Weights of a small GPT-style language model, trained from scratch on English Wikipedia: LayerNorm before each block, a variant of Adam for these matrices.
Each number is 128 + 32 x the weight over the matrix's rms, rounded and kept within 0 to 255. Layers, rows and columns count from 0. Numbers have three digits each.

# up: layer 3 MLP up, 5120x640, rms 0.0173, rows 2484-2530, columns 576-639
# down: layer 3 MLP down (transposed), 5120x640, rms 0.0119, rows 2484-2529, columns 576-639
up2484:145164078092175190106168135105097119114118141124130166176096160122113209085148120151187150116102081134139040144152152161106144118098204198129049155161152145115148125097216188146133136117140140
down2484:123137123140132142133120096108190143111070139022143117095113132099190146110163083120078113102155178131168156113160144132113146126112107133098076153069173098126108159134082165117200125111154125
up2485:074123065120130106109151135132110160214179117151165068180121102085177151142125090109152168093116134101173146171136157061170181112126115170084120143174128135102117166125141119133131101152112107
down2485:084144138170160195081055147112255141065157086137069104053216100124212085187143134164136204068202180158065106126104089146182076127166115083125149100163185097169171120159133164198058225085155081
up2486:071151174095075121104053081112255134154139148168149129137104094074119118120109094149110149109154164110167134255174000000117102148157116158132107242149103159133189065121190143195159105197156093
down2486:076069248155171085163079120123092168006106091131000034143116025222248114167100221073152138098172196120092097118146010141164216076196107053027078152213148111025061120114118035095183170118153042
up2487:128121101161132149103128156122099132130132128127145151170081106098162175100146141099125153157152112145087057151103127112107162130138102182099096111119161137094118151112149129147176117136123113
down2487:125136120139121135123113143128127122137120111140128135134131139138129125128125124124127135118145132133121150114123124120119122133125124136119134129118128118136144125113122145109143122141135120
up2488:088153137096128090131124096080144231053157181172130170178127129152070084060221117124139134216161178130054052110096106144063167102109088120143170116107220125125105159159133146129090130165137196
down2488:032000051152148178088086025133174101195149143077131238224080123138126076171095234074146122138149053095108110130037180090240255128218130190119087125171062130201167108083181187126081176135135068
up2489:229230093122168190106145101085079107132155203154170087137217144218206216129241223146073161126105092132197049166198084115088147120161218199101159107134192169096140168211132175089128086120115196
down2489:024158136000131124067064110113255151177217120166156243108171164163153112123127255149255120057132104087039159110145112127104158023103232000117200099245044164167190255053145126092182202125000164
up2490:169159123173138128122101144117131138116170141141141120138129088150111137131158156106120166120117138193110105121128169161132126095114101146120125157155069129123092146128175119131130148115154118
down2490:122119137120135126129137141137123117140140126125142119130137148135123128135140124131142113121129136126113138117116137126125121125135150137132123136131123126132132134120118122128118122134127131
up2491:128076052124203145000064193107237139100145020163068150153146099091130136139117232037083136154173159155099129148150134168109128116093134075085196099160172194139115120145081142186087170083164076
down2491:000148124041133061032123155251255075089255128116065193222101242138129184161091148128180000163075146077059156071151114111070144105172101102049009099188173134124065183170000176088057168079148170
up2492:098143149000118132007207141000139157110191154176164100064087063051173107170182187024192197121185065150217096206166085108151096119170108158156114220160091227032139114139146115057044174097151064
down2492:136146191218217096099140244183158102092082060255091100048090028184068119082126018088161255061152117077102187078060083125219123133103146120166255074158160144211088160017092169184161096088083140
up2493:183162079153145161124104170100139154145160144116114157137113092127167128073137130124147130155172162139144112135166109120100183082080139155121137130120162180116102153074125160131084151073191094
down2493:109144152137126143119123140144120116087090093101094134160122108180161127126118088148099136163182184147113131095119131173129161105113165166124125098119145124124120121157131144165130162105075095
up2494:128139102121152160140141158127108188128137104158158149125104086162160138130165139145194161142116149139149109189143150173139089104137160152119084157148128172145112137133140129169120188109139087
down2494:106116123113119124117130159129121132140116159109129116132126151151116130136149132134105105129143147122107143130129114138120146147117128109131106098138143150134141143130127142136102123146103139
up2495:191083082209228080075101132184077165092220060247122234215180094055157120137152173155157128119100092096097126093081154078124239099160129122102134137167143133164135141080173210170118138139161059
down2495:008209234135063121129135065064166212211130103102213086106106065010090088107152126163243145044095172124148097212114029117150160195223148095181046182079209104143100162142169124086118114120156000
up2496:123114134153133159119112110079088156137140161123143113144148089142109120108145131127164196144135098132109138153163082113103151132123183149126088169108172135135110181097113130114106140164163122
down2496:107158149129139095135126113129135144108128107107132112105156136094139153122115104108138131112117089125120134110123135128106120101094126142148115150150137162117177137117100134131120137131094144
up2497:160162106115098136029177169105178093091220126116095166065135111164166146119135171151147193186167190155138156145185115092080126109134208190101133174126133145162073181169127046165015172154198119
down2497:150088199176202080138108221193118198077094062055041087186220108167045118115125125255040141095187145136141132103133057131155155106133058163142096142110120038113118192164110101039089119131242204
up2498:160156165115117149107120122108117141111147163123144140145111092126109124081074166146107155113146155133140094119112121115113158167152114147140153139161110120144152153091150125137149130137118152
down2498:128134126119129131141136115131130135126122117122133115136131134127124125133125120121120113123133156128122131140111136118129119127154133136132127126122125127119129128131127120115125117133140122
up2499:121127137119113146125109148106156146115149100070142134127107101132160122120163108137161173157122095132170069139139109092104132132117092149170118179156143129124112146091145127118109170143135132
down2499:132122134118119121138123121134121123119121137125126130138131143122123136133136121131122113124124135118122133124133128120130120136125128121132122138122128134134138131133133123135120131137134117
up2500:123123114148147099091108124160112124105119098115146169120119114110159103115128149111124179141121106139133118110169136166125124129119134149134126131128135122129100141125141135102108110165125126
down2500:129128120130129124128129129130128130127132128128127131126131130132132128127127126127130127128128126128127128126127128128128131131135127128134130128126129128128129139133140127126128126128129129
up2501:158154140093183145153077137066122137107175141160147137087140146122112178158144137136122145096170125138164155134111114124144147080146137091115138115134138185115111153090105135126125137145094111
down2501:145142143134138134107090123127129152124130112155105107118124149139153120111113145118123125127118087120126136114137151151126116159108163103169113149098127117138137145139124080121128145134106127
up2502:110134114154143115114148168110105138137150089145145103163135093134140172153182171120129134161114097163121113145149121096137116111136109142134092158150088154108105141111093154146115148145110107
down2502:155125126121150099127155117111140140141121132134142118131131129116120133116115141123135139114123111130143122129126112140139108125114131130126134120119116130131139130107156118107118142121104136
up2503:119130083115149091055099121103159108102147153151114169106105081095217165063179098115200216139136121215123086171152143111186124128105170109128129130117159127148122151113091139112068115069150151
down2503:119110159134111148104077111096144138072133086116065113131132107114103102135157108103110155149147175144107118160092149091105152067130098116179151187164112081123152162153092137124155113206133152
up2504:119122155121140167084129149102142110133124096150134107144133084136160138145145113089185097121158130118153101091126169113114148124132135141131141128158170164098111123145163148188114145176118120
down2504:134130115112129127120121141126128145137134121130137140141128125139128116130116139135114128137133141129125130127138113142136120142115124127136113145142132111123115139132132134141132128135134138
up2505:165149158121168140072142136101096152108158098127142121079147119097153197153117115113100146159163136133194124156120110135102158125111151143149117175138155143126146176124121145179145111116113086
down2505:105126127114130099142141125117110123111134142129148105132115127118100127115134113123131138135132145118115127120145117134117122113119140124095140123122102104105151110154110123125135112131143116
up2506:094186101123138165124129162109130153103102133138136151111091093135144142156171125066126146155144097094165096158113078149076143147151166161088158137144099169095131068143115124111091118104141077
down2506:099122105154158130169141142149135121147121112091143148138145129119100110149132113102117146113091140116139133133099104101125133155144119109128143151149138158132120141114143142147137127143158137
up2507:223139092114160131085103209107199141096225034090165130106192148104158167184093086054097098255128147137167154112147155152079134081140224112171084245110075147090150189115127141176157145064149072
down2507:121127179216063010113151255118101085172011149093236035000002198203056088047101120049047031070077110079132109107057169194164102220128156227074228099161023224205172074090023028092130076110171149
up2508:110148099091162119126127139130128145086123159130141125117099106144086147134156095156133161129141102170168127159135077096157127108143098105144101144146154105146153129125115159140113123098102105
down2508:134122124129129129134124131125126132126134128134130135126129129128133126126128133125129132123125127130128129132130119130127129127124124130127134131130125127121128129118132137123126133130121124
up2509:119132108143135131142125199151142194108151143129108135104142163097162109093115122117144108156123122144142097129165133154134145091162087140126091137133125119096118153107137184110154135143131120
down2509:127133127134133127126127119128120143120129128134107132130125150131140118129134124122123124132132116121141128118138127131112128118130117133147152134119135125123126119137122121131129129137120120
up2510:121104174091170119072030201088133218136196050104155122151123118083208200114180160140146128123146107140089112134195117143119181106126162115132139103124164165080196152005086164135136097117175093
down2510:095128098061109105168151085125157164138141097082115108069132144187102083134152135122110118091165137125185175183085133094185091167137204014151151143204127139077140172166182085121084187136117086
up2511:120130155096126080146128150135126162124145125133153192106107154127102115054111124137096152125110125131125117173132143159135135106094145124098097161172149165120090155069132143159132164123160152
down2511:107129128137111140150120091127112112117120133135127121141145116134136116137122139115116120118124147123133128108112112106116117107137121125130120120108119126136124116132118122147123131117131128
up2512:110146123118151142117080127068104138143125107129119121125140148138125113132160139147130126134123160170087160139118055155117120105170139133202114137131115138141122134124125136109094073123139115
down2512:143147152125134137115127126119141122109134128146123122126147131147148126140141091098110107098117144121117112124146117113131176104131120138126119121133124111119114125138109140131112140142152088
up2513:111139140112136108181129137101165182111102121149128148104097142154143134097114131116164150164149068130181126100172129121142130091112134145098122135132118147148090115132134122136136101148130140
down2513:125130126133125135119126126120128129131125125120129122134125128125123131127135122126129131127132140138128128120134126122123130126121129133124137125124130123126125118125129132134134127128117128
up2514:131171097115144119084133129143102147117171130129156175105123079128074145102146143105114147161159149098132136120136108146096114130099104132139098153142111147138104144110130165108101139125125097
down2514:123123140139135131122112121145142109124100144107113123120148110111125123149109120145110117120134119142131134139129132128144141124121139105125122129097145138128149104154129125145135119130113128
up2515:048159176095092173071164183154154126148067093126020107151126168218108067107199015161085174194125148115176139219152015127107112187117093187255162135171096104099078037110084173088179158106220119
down2515:112138166132132043200177133056177154080117188000066117145150081219000009122160209143201178150114225106082048130140024075071086187138097094130093154208198143130057030135179168040065083108252109
up2516:149185074142131134149061147128238153203125132240173166123096093103155047147219136105113145065157206093086086151110011027159255100090114195054087116250201038132031117070103153133135203063146221
down2516:175248163057000055103134134092141119095086255218159058078055097076000180098255152154027207240234110091152124221136143197118130133178186103090134099091144159156172097196000015112255136118087106
up2517:097158130161103110081151100077153133132144111184142169133154078099128188124180156097107187148130108116168080132141150145140143105118116147194110165136118133103084099084113170116109108128140141
down2517:130132131130126143132111144115138127117150114152135118124146132144117122163142137135131126122127102141117125117128127117123122120151121102126108160117101104143116130129129122119126121121115152
up2518:141152141142192158117092164121134154110136119122154119075101092121175112078098142094191152162128112156126092150180102099127186129097107160127131154151118097107102136157112165092146153098141098
down2518:125129134124148126124118129136135122138129111117123141147137152126130119136131119115121114118134148112137133128131129129126118122130124123125128121132131131123117115122144130123125121147128116
up2519:185153165072205219043134236152175116196081041093107136051166123116124201153042076181253114188202090120046082079130055126097103136119106078082139160217002146069209164142002093050114047072119158
down2519:119116201000100159191089199133189125254021255085146209000067084061000144080058000156092187000212229102231000030103019223152045150167021069075209251132003160090150205108000047148139181019216197
up2520:128121127108131142119135098125167162160125095143161147160094072137151183162185128122189178161131111136128084132098167131096151117190158159142132165162155119126090127093140148121070127118122143
down2520:142122115121137125133123114139116121118133138125112129124142133123140136119128130130121134130125101122129125136150139127122134123126137139129141126129117128133134124130116135132124129131110114
up2521:088171150046154097067124198028153102173161178234136115046125090170174159140068142165183125147111137127103072176156009116120201058180087152104107163085119120115139125153061139187156151098157177
down2521:037103032216154241231198134098036119169115186119184125177126114114142173183114160179234040162099067084218036137209067099133158107115090092193130216109119191060202149200080152157212140044023255
up2522:124135071092180145084117144085148155108103093098155193128100098154131202146119085121140144109117126118190109201162153165109147118131132181168110112132124148073105142130131153130081119107133123
down2522:147143127147118116142138104123122134142141133161104134122118109164128121131136145145087130137121137144153125129101099114104124151120112114148132170120136113113094128122124120109147110137145138
up2523:105149102117144115067097105124142133043118122111135127115173145100164172165086159102111151102183090178159118151156107178109122122113134147122125138132115139094099164120123149122153164131130108
down2523:094123142134128139130122152122143130117133130145114116130143134132130134143138099111106115139149143133162150110117119126125130132126104135136122121131123144136159135124120163127138124116110149
up2524:131140053195183183073090125115181089127200218154189181084140141128155149125130147110139175129144076171155109163187162158151096105191107142211138202131103204149165087092110161142111142160085111
down2524:147169087134159161195133200118068172050176177161150204086084047103082193102145110129123131127078101101193076050190171193045143112126131085036044130205161132183070197098126165162068151000112111
up2525:183137137082170158148155154110115161082137122126113148119092132105148157120107148128177151097150158132110077181117046185134087123097142121156145106140104187120136131127138085143127096119170042
down2525:101117125100116104199128130153124135139129105090131113137151113105111150156108137140142149103129139150137118103082108133167113111133128131122111139150100152164104115178120139144137131158133148
up2526:094113124118132118099122090110135165138145158161131150118146128153090138123132111120109152136146117118162123149166126124124124117132161129149142181166125145089126123104087162149133114097131104
down2526:128129124125130116123159129136148131116131131106117135111136124118115152131105146107108132116128139125102129130131138121144125117119143114116140110142118130127129130127143133137140122151125142
up2527:131116116117177129125108138163129144071172140116088160108115128104122153136157096150169134131148119160158086141146122110108121106115130133130148091156108149134108096132163139115144129115117139
down2527:119123120113134122132135126130124139123123129123126121128123132124132130123122126126120125132134136134123128133121114116125132117127116119124134136126135133119144120119122133127120134126137139
up2528:152142065111145104152113116064175164166109085145095145135133091153158125125142197131155168140159179119161083122123154134080127081092133170157073129114132118100083185099157137116058133125173161
down2528:132126136182114101125113113122122147158131087130122127129118083102140143107131134115100171149172119115150115129134123116119110155151105134147138160110151115150166099105132105138132141112123110
up2529:095159080123169130108151121121098143115150124158103161116177127152124167104158138115106150133158128167151122161128152100081173122132116119132136160141128175129108130143125142136138140087098149
down2529:115123132098135122115133125114160114144132135129104144127122148148143132113135131134141128118164123131105112116123144114145128159114105143134140119130114135125123144115134130127112131119102130
up2530:123179092113092133126060174136192148205159167142117156150159120077216161135078141044163142117108104120104073171135156129105184133149096115107156228137103084147145085183082152162097135119101155